Weights of a small transformer language model: a variant of Muon for these matrices, 214M tokens.
Each number is 128 + 32 x the weight over its row's rms, rounded and kept within 0 to 255. Layers, rows and columns count from 0. Numbers have three digits each. The size before them is the row's rms in percent of the matrix's.

# down: layer 2 MLP down (transposed), 512x256, rms 0.0864, rows 121-155, columns 0-127
# gate: layer 2 MLP gate, 512x256, rms 0.171, rows 122-156, columns 0-127
# up: layer 2 MLP up, 512x256, rms 0.184, rows 122-156, columns 0-127
down121 108:071123078086129080078140149124148101104117148140156151118158138139159085111093174148160148211114204109136103145108080126076144119125154079180129142123139144136210142085179117112144122174093128168086194164124099101114111122136075111147110133134147138177132139144163157155131177108163096164156173187148135111148198143152121114117097098113178118096185139093088141129200115117112143107157
gate122 096:124118165131097149137150176144110096161128148200146102175176100138164174149086115143168029101104119081125105107171111147156155140143098173143152139100177145077090062116135145155144103115066144155122185118052105154122104114162202138142085146169154150197205099170073146080106136133155143148168126136138138092174126111193079158145148138166128084107143139155140082107117105131135170084172
up122 105:140124189174108125155120091108117101133178087119127128118109110143152119142131126105163138149104139156118128058142145150161063108130128110168121086067116104119105120102137076151151101156149108100143083166180067146116150135203103087135122129096121090142108077099103146130112130062104125082120063072159175103177084091123093124111104166132034115105153099122115085109109132156180094087142
down122 104:097150142153135109098124125144124131175120103118169059143144145139111175094113129107178127139119149111119112122109146162128075116086144089106109129146141127119096087206080066176137176176171110142178132143137100139143099137099101121097120125128163141196102162101181161170140116204149162121131093085084127089110130140091150093124148112219144149024141155135159175060156142158181127106128
gate123 097:140107060137121127129137102093141140166164117106147110150149134122114107159148080101099168173063100156181153083129160144148181138077096098165092134072132085158076187169184115107135217136077095158105095101116115154075115113129194134120119134125124090155124100145075158141111131124144165139164083125158107185165126117067137145103149167151084100119097140143127156158129125153116152145117
up123 099:126147124176156154131073109074113115112087170077161148156048123160124140098141131071155119123089143123161161120045106113150151095108145143095129130123149154149108135138085138066145171121091120043096108073165089104089114111138113086108088121116147100158147149096130114098102119144126096083125065134118136126148120105127119163090147128106107114142182135124169060139132191112126126155075
down123 101:097190155158079111156118142114091143170134185123107156111150129099120137120183105072132132160125108086197102171052154109149126074100092105120138105160110172135096155095119160147147125149057126108053111083172132110098103086111140099107127124124113204160166131160120126110088117099119158135148112109149127137121077081118122048148102095098154113106150089128139108091155113093078190106151
gate124 102:083146229131126139147146164164143162125123101132080043121141088171167105170168124154165163134138124185124110120163109129107167031079105117130162152116120121098123066164135134129121096133114090152105148121108112173105163157168127120119141137180187124115150116169161127117126159134139082113097141079077117078092116056121137132145089126159137107099118146124143106105182112127175160125153
up124 099:093129113127130110088086136111178085158156116193122095159108097205111129130123126144109094160112189129127124118112102093163148109146076125205090126119162144121109165114109122182147057092154167152211152155090152137156120094134138133152145116105148157164155086114095123119089142156102094102138098139162107102063151106089114173178048140122148097158126177114117125110162062116113111057125
down124 102:103105082102136127166069123152109099160135139200118140110092132152109117111161101149143095097107094106166151091094083106108104168163145166146179074159131146093185103087060103170099120149090111158084129083061139144151113061126142106090143079114056091153111130145136165130123073151170174083125127136109134095142154145193116161141168108168187176149114111128147162085111178090109105096138
gate125 098:146115132154126189088137105157096137135175132129130101117057170110138150112128091115152136099141142152144094109113125143061048158114172163118119122113065138127085125146093058138108172109170159144115134148104111137129189096133120135097116129081180119157102084123111102090170099117165126126094089116134128167040196182125073125155162126061036096124180095067144159125098191126075117181187
up125 100:189081145118141137156141163192102135081188082109158075164093118073092114109137125101178094108136107145077142073086133107132097070103134124181056153113085154165124113164098133208118140145096151148104172185122139191113140096133150154107113132162084143052205192130166149093151132156118145114116108162150090134089132106135134121225097130080119145166180109119096100145143125191093070105137
down125 104:083131116094137122128123109157097145063175112147161229118150130133183131094122133104138117132098126133085157146104092124136115164134168157144154120115062150077157163130159068147061175130152132172114087142115098136112151189094157167147107134133163148152093126123196133151137121170190101154099127147081146162145116185096153094126130091135144133139131121164126141085165076137135138137118
gate126 094:090093095123160134086095175092146129071137144041149157166115089132140131127131145126121146109133106101110101188132111128110147180163201096105148099075114089080076139109080133130154155126108112146179155159129148109097148141160178087089159095165081140169118166136151161123118148098116167109139165174098123081164143130178165126099082151151119136144133094114099150077107181087139104047195
up126 091:125145151089099118105125152118140129102130160164126142139148096144130111151096087143127048120155088093120109139124115071031118151099152087105080079105156124140088149108109047133144152139132118161183152165117096124079145124181121118158121107143056152143075142178149184075177159112177167168171141181118102064074181138184116134113147133110131135111088053180123122091162187138125121171112
down126 092:111167082083104072147134172077095138124119174122146170126148135104127110112104118166065077145082120158136132135168078098154148132076118107122169120087077106109063142160161123086094123154069153166152145144116124139102118121158121129102155109143156120150134192148186173068117113138145120128088123154120081134108152092129167131076165088148176152123121048139099161141119124179169184140193
gate127 097:110130092066158173090157132134203143128166104143163150144087093100076188161084128127141078141069073121115073147099152080137148144120106162152155103140187142170106119119121128105173149097158063129127142138143162119135075167098160091107128107172172114097114149133108140045199114078078142100109135123147116115170105114119094155131111132107071123114129144040169095140122128167171145132147
up127 107:046139138099118154131166123079214122120128101126170079076119061105130141123095135122042156179105043120125102094104094119126155124127105128108175150151157126097105127055129105120170133126154135094032062122124177128127111128145153096105125092140063073150084114103138144167183130130103137073107118163136065077158074191107063118164125157084146160113068148093152116168150135104137102130193
down127 101:122120193136172129154085132090093123150166111089067085130093151168139126114110099073174101111085081142081089150118107154105121121123136189182145122052176107081158179099123116108153144139111093111127132150204147095152142102118187141151090133101128126124163098173162159121169089106074100111109197098172084072206127078101140129114145124185134109146116150081132093036177121092143104083179
gate128 099:151140129080100127117128116081124064172134115126098183161168116119040084117187101112105080154118146126109124089133063129141083118133163058112107161139130158133109124080118116121122098098161114172145146171173149124147099166114103105169163180092104058145114128154107155023093126136192117128088137116116095149117113091157160118181133124087123105108170168128090103106130105144129091161099
up128 100:150130146101183140184041089117175182160136137109105121136091099099198081114161109120113136111132143197141158107126162042089197129138111131119171120087177177087136125166194138122135091131094153154067079121128087162146158105100184155093138174061157143143137183141080114176147122116141100124131095159139160144147095171123148134090161161161138129139103140088096112157141103137123103136168
down128 104:087125118100092171161142154131133160155161176128161234109130118093126124159095075103099125164126103103204147070134149092076107119119105163110168149095134085101133150167090103057110099134120135139096162151139103127145150118054053159120139142106113072105180094157104163157060095081173156128092127118135138114142121158141087163132135168113111133132107185134104108079128179125115133110128
gate129 098:126036117069128091098098131099139155094159143120111113189089154113153140126087138128160064088156133112104135143139142147136076104049088157135139090140164088058121125155188076095124116113166099096141128098121150148118177147170108120182140121086134113153143064149114147124123074116132146084068094108104079118138133181119102163131159106133165108061088142103104210168133102122140114159196
up129 097:126149101127137146115145126109062131168182153155099190117088102178136171114136149129172094109118184157131166155119105079099185109148124188114125149168081111071092145058141102113055100122157113137088124131136143190089160118069120130129153103095144135185113131119155142137191070215068109119148102152144092114155141164106123079151164130149105107133133167157139149137069135159150125104096
down129 101:063093113087174087104150114146165071155176080140107104102104121141134137097100149132112084094096099078155171126137167152125049106078124125096167112102008068139064109125079117069097066108152084135147146157089148094155182094195091109154152161153161066108168091109145095063132070102148182081138072100119158178158117127133133193138118153121087123144105146132125151112050132089083151127145
gate130 103:122160075089140091119163095050187088110128160170142136162154170149171076196123076125145169119160123148125153134105161163113224102161151079148126118103106168173186081153182101100078169087127123129182136101137119165141166123136133171167112135112123138145121156121086186126107068056163141148103129112135112145147109183142038134168109151076122139108136136126143120078142101138128125170110
up130 103:089184134104208141086144131156103132162090134177142180122096158137184115162137116105173205143155132122103196103116120160225143138130060110178143167120060146166176120119170102140120116130103154121165174093145177089130148113109110130138173223048151130145129122118082071116102094130150127179132113109133150077098178067128076121140119164183118076109097193108141089048154155105100168143128
down130 103:118088130147176138148214135122137132144103065150145151144124138145087122143068164171131143106103103121089127125089049094103121134146115130129102129185135149107194062113058111167141142197170187179118166111127139099129071110073154157127124111164087116074138168128108149108156164072165154130149133158087135101080100139108173107127105106167136142120105115153108113118157172122170106143120
gate131 100:158123125141139171136116140121077141170170149151139065127092116111199164135089108143117087101085154179132162090108050127124098149097103125117149160139118066190172148068085147205116164163127169126109148201146056098063143109111126162165129145164105096120115176133150159137157140049131105100136153169117146161136093131120174079143129105186140125080112147148109180164159180112142077101189
up131 103:090139170126141087160115117173163125159130156119115188123120135129178132164143113127170127150175133084152105118120151156074146106155200161154129094100131197082122172143185162145080137153082076129148111117077136164201224090097098161095082118115106119104202137124119111119112126150072095162108155107122086066154089098077171108137176080097135098102123126076172147071122119093112137127142
down131 102:168138151144072162116103087120190089106108074128135133138189108146114176103154150089148117134157139137111150160140134096123195165147134147122082096096167067106063103150092114164194128183107124118072162181101131150158181080151137138169156096102112178113137144158144107181131086155133061131134172142135101146084107124165145114203089114132152117056095183080075131110127146133116138144093
gate132 096:076175121111137146090114128112143109119129061144100126107108084157177147104175166067107069174074139101133134053175121117160151161155157135123114120148129119125122136194096106131172140215184087121157149138129150079144189162155098087100227112126070076129163086181120169162175094179112141092140157090115126102112162137181155107156065135111147096122107169139142132113124154143140186162148
up132 099:129108146138110099149152150093143169156184196102068125135129195134118116145101091089078107155110127145162223171151136072112101112086108142139074089117129093132112130155153148152136173101132128079146151146110119145108127130149124097131106167151177161137123141113098130103176143096122082081138143143130102083074177103094111160135112191096079113090152073149134135120112127139120140154186
down132 101:120176159116166158120085046141139134132109120081075129065178122088096114204097124218164157135094117159129152172116124085161153137166081077094112078128170136114069090141137141106110095135095195104095167122120039158161120130131094116098159107127125114164145139123155153134117132072109170138105122108101165099126088170142160129142085145134115133122121108161094133149191120076137125121168
gate133 097:173172217103108096159174095125143116165188164090113045112139105116121141162141162098165133159139164111104147142104086191137048085094141124085149143167145165113181200140137125124134068111084105119166180110126078126097137198140150173106191101051128148199137122099092155096122079153077164166122089162125155074172095099130098153157046134163175099153079161102112129118193134147110112136136
up133 097:122107111097075103109140167108164177123053133115148118127116187125137133125105106125099135086112211145112086119116172141103124107134099152110104085158095091078137108150149116142092177119182155156116086127103106199124116084093088106170184160166155164135155119148160130129112142136143110143152167148133158120152152161094211130123167153126079046159122115134172065139144219103111167107138
down133 097:211100079110156119109081075114129144117180099157079193138118177068105143140117163131120146129164116121054119127114120108094121138129135172159075135111203144098137133112183168136132081176136108134091194148117161135148139088101162140151123116121148155122209104103156090138154103143184097172128132107129119123072132132154160135147092168174130106111188122148150136141114084194094128119077
gate134 105:092142105114157114110155154109144117102138157096099135121114124102174173161142092183174110131112099154133149151126091092129092177064144083123121137125142110130138092099173159075140165136151111123154143117060141124103111122131140150107085110139094148116160117133081120173172174112136110102103108111117134127155127103104095081196129130136122124094061119124092121112174149173074108077118
up134 108:108147113130151089113152150154149151074136189115068137183189165127128106163173179136106114159149071147148102169102088086150116091091104180101041145139125117147087128045086140143142175096115088147122085130090117118137141144149132141115225110086082113186136123159110111110128083147159100139084082079206103076172124078123131156140106104173091154121074156147188067128129145163118182114145
down134 105:128118110137130082099181095131121040089067185141119107150146143157143128169171152165125113133097126148190090129145076140095070109135155057104084120127204129042121151087129084136188104172087150154116218110128103194153152147099153132099122093103131156164113073119147148093136063089101107119071108100143126098132121139138113129097087123117116159106084182108144146130130112129096149110147
gate135 100:106147151166145079059111105054061167048155141136104122173146122144109187080147131167095120107133103097183175123072122116161165119170162112105158068114102080132089114163165130123115155177202076078181194172099107127163152159162151150125126136150145097159172118131164098116097182123108098081135143091120100104106120130120165160116077101108106080160145076120123163084137106171101159113149
up135 105:128128136088187106135151163136130071162120079074122132141096139146105103147124178171151205140147144155125141131105104204136121083124103103109110168173085095047076101108122106062078115103129166103113127138115142116098103139042141108122127121076155110129156073177112181090127084094159109171147123075136116167168133160140125103143118097191122114089134126112138107166112132164108048090146
down135 098:139156134062091119152126127079128084161173082071187144106129153132102032153133089073145196093108121116123170089082091166086112134105143171173098166198092168089116140102132084114116160127203114181151106099107118116096145137099198113128152113155119112116110073138122172151181152157120079161058191121171106097156134097182140141175102139135118109100137114103146106163142123121124180103109
gate136 098:105119109174104095079137142128128119090098116121077103117072121102140138115175106192131149095124165119088045159106156136088148141154091138152097147144089161079129114093152093095129099173115115233129139086107119087068089169152177140122154107114132218158145133147173124168164121122130103147111091151190163153133114031135131132126152122143166113143132134143103186108190155137127109136126
up136 097:139163133102106147156138106134151102125137109122169131136182177148156133142114142057123159094141100110125129084089137112179092087122131150095117082085170063180148144136188122216111179067174138061133126120087101128157222116122097111110063146096128040151128127120128147142133104142119084104175137094073146109160155154134141123130074128151127160108140141144164038160056138128118157144109
down136 094:158145095065139111065131121088114148162106169121116116197154174238156118144116130132118165101165119133117118117180180179115084158090100154148119092130067097097098135137145100175074113105087125068169095128146124155129100094139151170147153168118136075060037095115121157102126118104151060125137120071129109127090102075147113126116108058090135135136104142127085082096077089125074101116174
gate137 099:125160153173152183134150130132163083083146164161140101149152090139111150192235086063198088144122084154118127106136154137100152161088143129075093178146104110151098127144125168199142103131150115123129124061188093065094163129128149149148126111082172106109126088157089143111102161046158116156149146107147102163093095097136061187137140128142164149099109157159141111078135136127134127131161
up137 099:168157068154100156117148153176131056175116119072168108124144131145065095108166169143105205093118180112114144133108143132143108157116099087107136156146121169131120165160137106106169137198182157097198115159145119110096113145151087179135089090170137101135098138156161154137125191109100134163137141104140080145145135113176143069117093094135138126139128167129121111108074121161108156133079
down137 101:147115118130114164119163118149090077109130133134146126156127137117131196151079090166184082151126175207131099118207121077133123128059170150118141094103083117145147113118167104109152132084154118130117118067107129163142097171118139092137157100128160105118132117061152180129085140142108185140095140131082165125099102129115164133115148162122127119116120164122131131174125125127169068126076
gate138 096:112104097150132122096141175139154127160118186127129130131072125124151111180120144099144134138109144122184092154147084128040180160119118161121091125088127140129124148147156153128080124129124122128125089116091149117082110146158140144125151174170101141141090062179159093130174072159097128127091069113089068168145131194126136153139186071119123132166094143128127161139156141154043127166073
up138 093:092069111184151153166126178113156132153174129128127130167097165175182109138130105091127124168127077155165096121116157096151069181171094152135097109103130128194080071127076097175089132139111160049133134071149184083116129188134109109142147090133083107139145095144134120096119148159179107189155124081136093166164119184146142180134115144112164148122156077123162133082149141116099122182120
down138 097:088166111117156130146122122126080087161134094126129144110096138123141086135168142078173145128128129139151147098103109165177159204159120209134139169151115157126116146097160124182107175186111178109145138078092106089090121084108163139125102087120113111123137134179131105169127068140172156219126131067124073188148081151074173125131113130176123150150081105124127114087133074092057138153112
gate139 101:105131109165122158087193119124140165144143093099194086158142181184118066048152189074097134195137105126150173099162159164108081121134125136101144093138198119143144103108087123113108146137137155067163132110141158119103152158102113120086128193105196137179106102101119166179144166136144119163144103108121132117121189100143095169129132043113135102181113089092103162114141163156125059130115
up139 093:101134107108114190092109178113121179129190157176152148124143083110112123105133193111102138178141093138134130095140189181071088154104140126147126120168160144175118024117072114067175162104118129119148147149112120157150095183116173126056132142089119154084071103133098165143131148151158143165153181108131146157179088128157131176130134162114123141112158109076161121106155117109153155142173
down139 092:124139128074141136142108167098101116192120142087121133146160098138127072185125142172074097093160125107133117091120164106168164153156124143139125151150166169129127135124137204087197113121086139144110154166166122113092179132101127130101144122150136162065133111150214073125133109205134097149098097145123120138105180105154131107199165108123139077139179136115109081151149141151083111119177
gate140 102:129079142079017149101148085089166203131170153130128104120099128153137137123097131168123153136131108186104129095111183152140119105082157161109118133190163089083126165110154105103163133092177168093136126169128081085126096168167164158126089070128140139133139102111101134143155083152151193100106094134100128109128139122200065108125126109146121165147112158137065145042135158065085139144207
up140 100:138173094155141087105102145169151125086149098162154099150149085097087100100116150081115088134146080172141197159118076135159171117134104154099151100115116145111191096117126200092144130142098123154149077092108148045136072107090105046150165152113121184150072125105133136103166165131094225156125181110110177137098177195104135108137107155093146073080114116172179128070097103118146136148152
down140 099:079141109051149148130145098122085123126120062154127102126136146076117091147134105126160137193087093156124176110110110089161157112084129132142134117145103195103110106095154154147141162146171139130200042144148153125166116092110122230132170144130069188164113112122136085186182086153150131152128152141121184175150174115115145144151105171148124110115158137119154167166158132152105124107092
gate141 102:108101129137031086068132133134114183118074095131098115138113131129108184094106178125166174114067139090191164114150104118132115086132116149083158135150131055126094108071106154132093103102162076149167139119131208085120119162143170104112143147150136180119117114126090154109129111152137117125055126134197101145125138089142150155110125109076129161104096137191120110135111124171093128170094
up141 103:116093120142155172068156112135131115068185128112079111124161109142071106164103107124141099097149134087158150115102165136135084102124159132164073138114143146078099144118083125143215165171131149109124103096157084150113086115107114155139097089122164109164169134101106107172140170117122077118139171151098172086122209197151109120182125122114138121118163147196117184142155145119097144133120
down141 103:151186104132132198082145168076103095110104109079171116098134127161104124106122159137134109103169137136126083179129165109154170160162139116101089136114076165212178100178145102140101137124103120099093165125120069146106137148080108154122144151143189136157095111092058111167115151159142146152082120128135127126091134177098103143150162132112127135102163100080160223109092087155121151120146
gate142 103:130184166095145101088107157182182109160139158151148126156107142117110084208099145118130159163148131162067115084130121167142065168207110096177130109144146116226124110105136148135140145145143162126116149075142149113159147134102078150151133133188166146139116076142118123112116099131082121113153102124139176143124182163098098133150111138142171095146149198115074086131138159185111118112130
up142 095:115125179152144120103089177101069111200135126122124078100164115115144093125162156111154164186164142129080129124186135143134109176075131119183060230144150095163093169086173123154129078120125124122103148126123126125102129104100146138189169101102148057080107136125137118101119045117115102171113087116147094077119125141171095165107092140134142076143110161110118148136180169096112088125163
down142 101:138117131143168165060117106179126078176145088103115111152116112177170164167054128097155108113146129170129113119185105125088162061161087123124127106083125078149105160142122130131129153019124176138103086152101178097146164129141131126108101115072136085138135111137130092137143094149050159174097127141067156133086125140079125146112109132179153121126131146126103155162079113183173099182128
gate143 099:136176152094120171174214104128121121109071187132136087164121126154120092142143095131115087128100153171111095093105130069111122163184103099122106127137131129115141149131137119123158084137135141148125100099149187137170172124118163128139162119157173187137185116154124107156171149136077144142128070063192066150104161087106112153131169114113062074106126084123145214071121181153097086202126
up143 101:092158154131134176180182095130090151147122202150142113132151097109147101097125130122135131142125143135153127172095100085092129148133138141189183074154105062100172135198163092087116116077112117181142129150104161139086086146135094054173149106165164177163136142081142177132164155144084141150156068121189059183118167175081096108126118114174090148126129153098093185066155127111072094177100
down143 103:116085118184112166133131162115168179147131110060138193119178145156224084146078103099102108163106128147090073159108128123143076156097108112181182110110138135063182137091141169097124079111137164160106093092094154166123110150154091129135126094080114160168170136193106129153168171148160168161187111116097166128201136096174139128118111130160104150099142145128161136152136087127125162116139
gate144 100:114118129140111133125165169192074132108122091120179163114171179103075113146151088162076151072165153135130148111100124130134066160124120132111074129146200113139140041133133177149116157140145136146112145139113098139126112068117136132089110161165114144156084199076089157168164138134178108149179134141086189064148146164226154057086164178194103110137088169157156151129114179107107122141154
up144 098:162129131151154114132107124112173127110139146189114127162054149106185125122173182164155125156101146120110115055116104160115132215139134138111175142131107140111139129150080113126185152071175192066160105131156115101164130101152135065149148058086102103064132107180115198136089112180130124112129147128161118147054152127116101165146144183094147100198146134132147153079137040157116128158158
down144 097:135145147122105145093097066169102157161099114121162119133091063094112148107150123090134149166104123093114086139131199119117130121105142160083129115116130136088126146097076110097059130071091120133122159149120088081095116041156154084199126140149142089148172158168104049037129155175143104127142184165140138062111174167127125157132124169154104052164164139095112187141158161137118181167161
gate145 105:123164131109221088130205112090198135148067180136148136174137147093100130163073172119142139118063168116140055176150163049194115119107156125168084111184186142153105092110134091125103132104136068163089132101128164119129130128175107086119109196160148099173111115172097084118117176121118182104067094098135114160124128109162142180140169175142108068131156116136126164114190099164113138131057
up145 107:099161149143163088100110178122164165077075161205149148143120108119160191158137158120169117092140138193164094114167133123147172135150151082129115136186169146110115135115082085158116170124133167184089070166181141141134119162201116061116128120140142138142155130201146123161138107141138123078098125138146179101093195099189138146139171143093162079095095079104100082115115205179156079122070
down145 103:129097140133189159134179132100136072134131158057089162104077103122139153146136108166155148061091165113119063142146101148142085166059084150146117127146128098135124065085107154075145152136133162130152139097126116203156127130092072096096104150170170114131108164140104119156051096137148139137099207159161162121145155069149145127107176128060056127149160080075122158157122150108142082089154
gate146 099:169097118097106092136092146146120128132173106154102082099113171224122184116126186121125150155113105181104168167111198148118089151162160117119090168107118112107144098106076121138147167205144081110084167144156118161048132124092125091133141123141141157168135085162164188099117103133160202119154198134148150126108105155124203120221127157139103117094093111097188114114137151228141166111103
up146 094:096143121146126161115180094064154174112100126121165145158091111066079107103106119135151121130118138070155103124151087160108155110079126144115182106170117143103118106111157095153115109105150168172144159126089171100153128159144172173103147123131183119106131173130115062127194166126129066089094096115111163087099107082103088195022149168138156146183156126080129115150093085070109105180130
down146 097:109153087090220097124128128121158160179093180044107085099185190144095100205115120139103117135118189123112088148170138122099158156105093116151098069144152131121116133065133068141149094099032120096130128087108140167112170158079082156167170128130054113128146122116077148163132127184178167122136124116097162140100120109140063097069185108141140148161092109136141089157171091132100068181112
gate147 101:095127139106103093054156112185137148122159109147130170136169103156057136120101082061147096171138165114134125111134168099177110145172131066127086143136159132086118100129083127160166151166144120119128110112143149146120135083090101123171117121099181116164172069163137130102105213156156136167140086116107148117179100125153143124074066162143098108079107075132124145149153104138121218155085
up147 108:117172199142160129117125130111134122134109151098095149139160103123063120174160143152156125112121185120119158136095121130230129138130211130195145119110159192155173155114174116136088150100149128135122163100159156102122119125112183108101058146113084076136130138138080144124180110170145111112137145084183138192117085155104151160117108173136139163109122091142165118115077130150158105174143
down147 106:161090133132133156162115116184107166183145162074116142159070108101070095152072091114161126161105153159083156159178124123134088110172060103121152161112083135179169144172061096128165132142168090120139105228103157133164111091090147123065147132115141131129130143077135148105100081119115144084136159135179159108133168174159157148175119111072163119094147136099104161188117124203118139074089
gate148 101:107109132156158097085087050099151172130104160130163144170108166125124101149104088148169090137161153157104115135133102098154137143108128125084119104110124141109136091138113138156139110102110066120102135124100052120129129118079121145038102128136120136128111115116103080154103142137185137143116157116132101119133083152111140118136128171192109191144175087141130144090174116201174097079132
up148 099:136122095184162161156107129152088073124136146189054169196111101167100143125141116116021184073123124147123168138157182113083148109107145129123122138129152156121058137195122130141151129142107143158103112075115120109067142123088115107128104117151146150187171111151131111145117106117118131077155174150117150174141183120047134096070148137113159205169131107125165112141110139154113074121085
down148 103:110182128149141084109117139153163089154120070085142096099154103100086039174117161095094177110144104161152107046093075107185131139142185102110103141131098112135115115157212066090084134162067102051129140128122088114124073092158170071144141086146137173119112149151134076181177069174172124134150100058129104159127124125184127118132130095129146093123158185146165144067121121108150120125122
gate149 105:115216154108169101090130131118109137092137118091141128073132107203074141135102190077094064134134146085111124134093097143081125097161122191107103188186120198136095104157156125158128166095172118158159149161173106069136155147188143167137140168104161102151178113124089130160138159130165171105129069164125152144103108137096091122133093147123160125079174119068142138103104123079102049092157
up149 096:156148161094100139121104148127159091149081137177177171108145127068155086127114106164179151127139120128136088159133104127184114065071130134102108061101106127165139211070120140154094070160142063120136122127127121073094141173108119138143111145122115139100123138079115157087111134158138147077134195122132142159137150148113145111107132124105169104126108151131150168107170119153186160118060
down149 095:088095121107150103195199142079114089106148116133139127107129150095120127091164130148119127065106089120194170080110125137132114110096122101109138177108088148107088146200096151111167118159132118098099079152060092160172085168133163093142193170148124144109141146150154096089190138192132097108115128150100181180155138140140135122091106081159128119166107138122166109094131132138172145105135
gate150 104:099129095148096171104196139065092170131137134139161105177153160110090147134147101110115129098174067113105109084166135090139145129211121106111159172131147085161093177129124104083192151140113086133087145118121112162069186100173105101087141125091120135144150116075086201136157103152136109132139192145134081093105128137079169121089105136094104105093173049157093126156142088104127117082105
up150 097:162107121140117161116126140092180119105108142149111094097106074076058166103135155155159166129127107117141198132149128135114141072139157116141108139140149138078123186027076122162178093120103144164033105162095115080133074151149154180154104142131101123160110125200162113168128126133119133191147234174139100157136136148125157138141148092150113120088162171176117187132098150135110162088144
down150 098:097151185125113167125148127153137133122135050140111121161104168100067118109092066134157041125101146152089139176130115117110132121152119134178098066155181123116110037135108145143102081101166114111172170142109091130081155159164197119098107095105092120116148137064087162116111171075145096101141068161111155173110132107173166128142096119126122082085122087106106185175120107082117139115158
gate151 106:158117098169133170099158126116154133175154087124110096169119201091100103144133115130162131143088117147189093114181120087135095115122118069122102112100129122156141148173107078117145144162107079182159104103145180178138153082137112123121180179142139160121147100139134163111084078131157117192119106120144145150149172106112102133165168169128086167168021102191129082090154135145135131091086
up151 099:106115150142126091126096186127124056107170133122133091094102079070152118097170105108105156107081161117132069099141179201163185110134117150206119108154119110121117190183122138119167181177150180074135112118123085130132091128162061135175130126119082150077163133066125133170114143156105179105110123146145143129161129152135125116132121126154161111138122104142137114093119159089186075162158
down151 099:157151104171117089155115136099092125091151147084106114082148150146105069150102157123120139157130068133080110117084144126149176126102137129130162183180135109079129127156138114087161161121163156154133133130089106122108120139134161154086075124118089148134116134087166118170112158119074175128116139121087138101053182128044143113098112172086089218088157095090076141154151132136136137101156
gate152 100:103101131135178130089156114161152226116168133108086158069166074179109131112145132144116156145131095175137108151120138091104124109096203114139143123203152108145135129100128119134135172125127177112095148139099123086135068107116104114118137145198107104170065121124177196154142162155120128081167131139123157177187085107080121216068153197123165137159132149135099193152129118108158117140063
up152 096:154109093120152068082129092128165105129152125104219134098140149180068126124121129191154147054096163066153105111148137132119206156117103112165081143149198111160128147102159133155127120121120139093126076146139177146156129115117119164137160145085149122163109146147160134129127129161147113092103076119116136110113048146127095148084127157113106109122099157130126120167169175104149110069176
down152 101:133114128126120139133127115104078115144106161129125156117100150138110110101108137166135135152107157133141139153138078146136058086149188154067123165171173166157110121105169141070063114091090144132120107142088117132097132141145145090066139123086137132128112132157200197137132188162144132112188100193153180172088141150127192125136068143160193156092160103122171142164110101115111173190110
gate153 110:149061125157119175109109174127076116165139175099161088189112145135134164159134168114078116137180156167201109091127159124144141124130116178237177175107091090140129173136112144158079203104121165127062182173067208123158108075061106110140167114096152113111151049050112131119113156125155113087161154135131128130124107084173124104147166097165130152129145096095096162180126108025164110089128
up153 113:147093110139101133155087129103106110184111165090116110151145110123152141135154188093117166147117159136131127137169146148115128099146150131222169147117103100110146142099153175160043148145104142112118154119048134147130129075126099145112211098085137146134134083078096131108105124158158128124127146130121130107150112134144145114106096140122136164156180137149131180197100161068198150059123
down153 098:092144096148171086092173168144148134170108137103125178124076060179169104131121135102108130176188144140122115145077162085032072142153186118146119111088100106134147138109120121153145165160087115152139163113098089081135135159130118075146107149176154120166086145169136156169135153088133060120115132105127150120141140118158107193106117123130167128106160129135116132096089158169151099097137
gate154 103:093132090106154100161085080111143139091148091126161143106140135134110074111124166123066167090075106171125081113154231094116187152138130088141162154100179137103152101184137110108169125117121054153114136173122146100106160116157160118061125101171136097148126096136137111097173129109065166104166137099139167135163124161075100150148151116106106169150127117080224133112133154119125126171086
up154 102:163107135141099114087106146084150131062110150122152112106203171138134165138164139124116119115046180155042158166094161113107098114162121122140150167112076133158125071053192106095094132073114140118110098138094146105111137141167162170093120122141169164091117111137128125127095148073132054097121122110110120078145153107118067176156106143180125111156098138092140093144074141166119124086150
down154 101:150139161074084115102135138083092133081109162127139061144139126172168120169127095129167170115114040161170055110149158116151092142138109119102086135193080116101079158147177136163134214155102132139088137105090133102123132097129138176144088112061142138100100113161154121182098109169112149122075209133199134165113123132146159151147076124157072143066132186098111153102160132163208121158111
gate155 099:095109127121170151165113086096165071091143090126137102140145219156047133103063159139138124082156161099146162168149170105122142144124090089105165095136194188170141132166104111137111120093079185136067121122107119171083181175208131141171160150151160152180118082153082122124112150113161192106169122144109109147109121110115147113100122091153085137148097208174107140053158176152188128122152
up155 098:142152153093100117150115122136155101099140125148142150202148141114084157172165138144145163150118135142129071105118141118063138141169163123095119144114200130099159161113127134064078186145134079166179133148158065121105143170192090153152120129185121144148114097142064167134152081133117150125170150106071186136148120099049105148154110085117067159146143145140128053065090063118140185170086
down155 098:111123122153117118129114102140088197109114103150093119180124139105127121079121143162124167125133113091112094139077167099072139143148119106085143095076145072145127122165126139149056102132131142154105107099112136106096118167138086100160159155178107197139125062140092111149104151105112142146133183145106124133117154118123078156169155094145104125078055155105083129124170141128150111102126
gate156 103:061128127178192131098108174142061171112107152118129110150116108112185117156107124110166126172141161131185099176159188151168078078126157117129145169179077168167138127113104157108092142132096124111078126096106146176159190107098130137054187141071098165148088064147122135090135132140123177129160101158107095101151107140131148144151117140126112109129145144082139103105072091107128157098116
up156 096:089105088166193079130131113168199094128122109108107051101130118150152116165084127088089088153086148180095092160086197157053086113082133065147102138103181105085134107145075115073142149152129115157085085115124180123162113114052146066124144144090141139149130114134151115107159125141117117090182067128085105125082105105103097101129161130162114122157159154128133120125131142164133130072186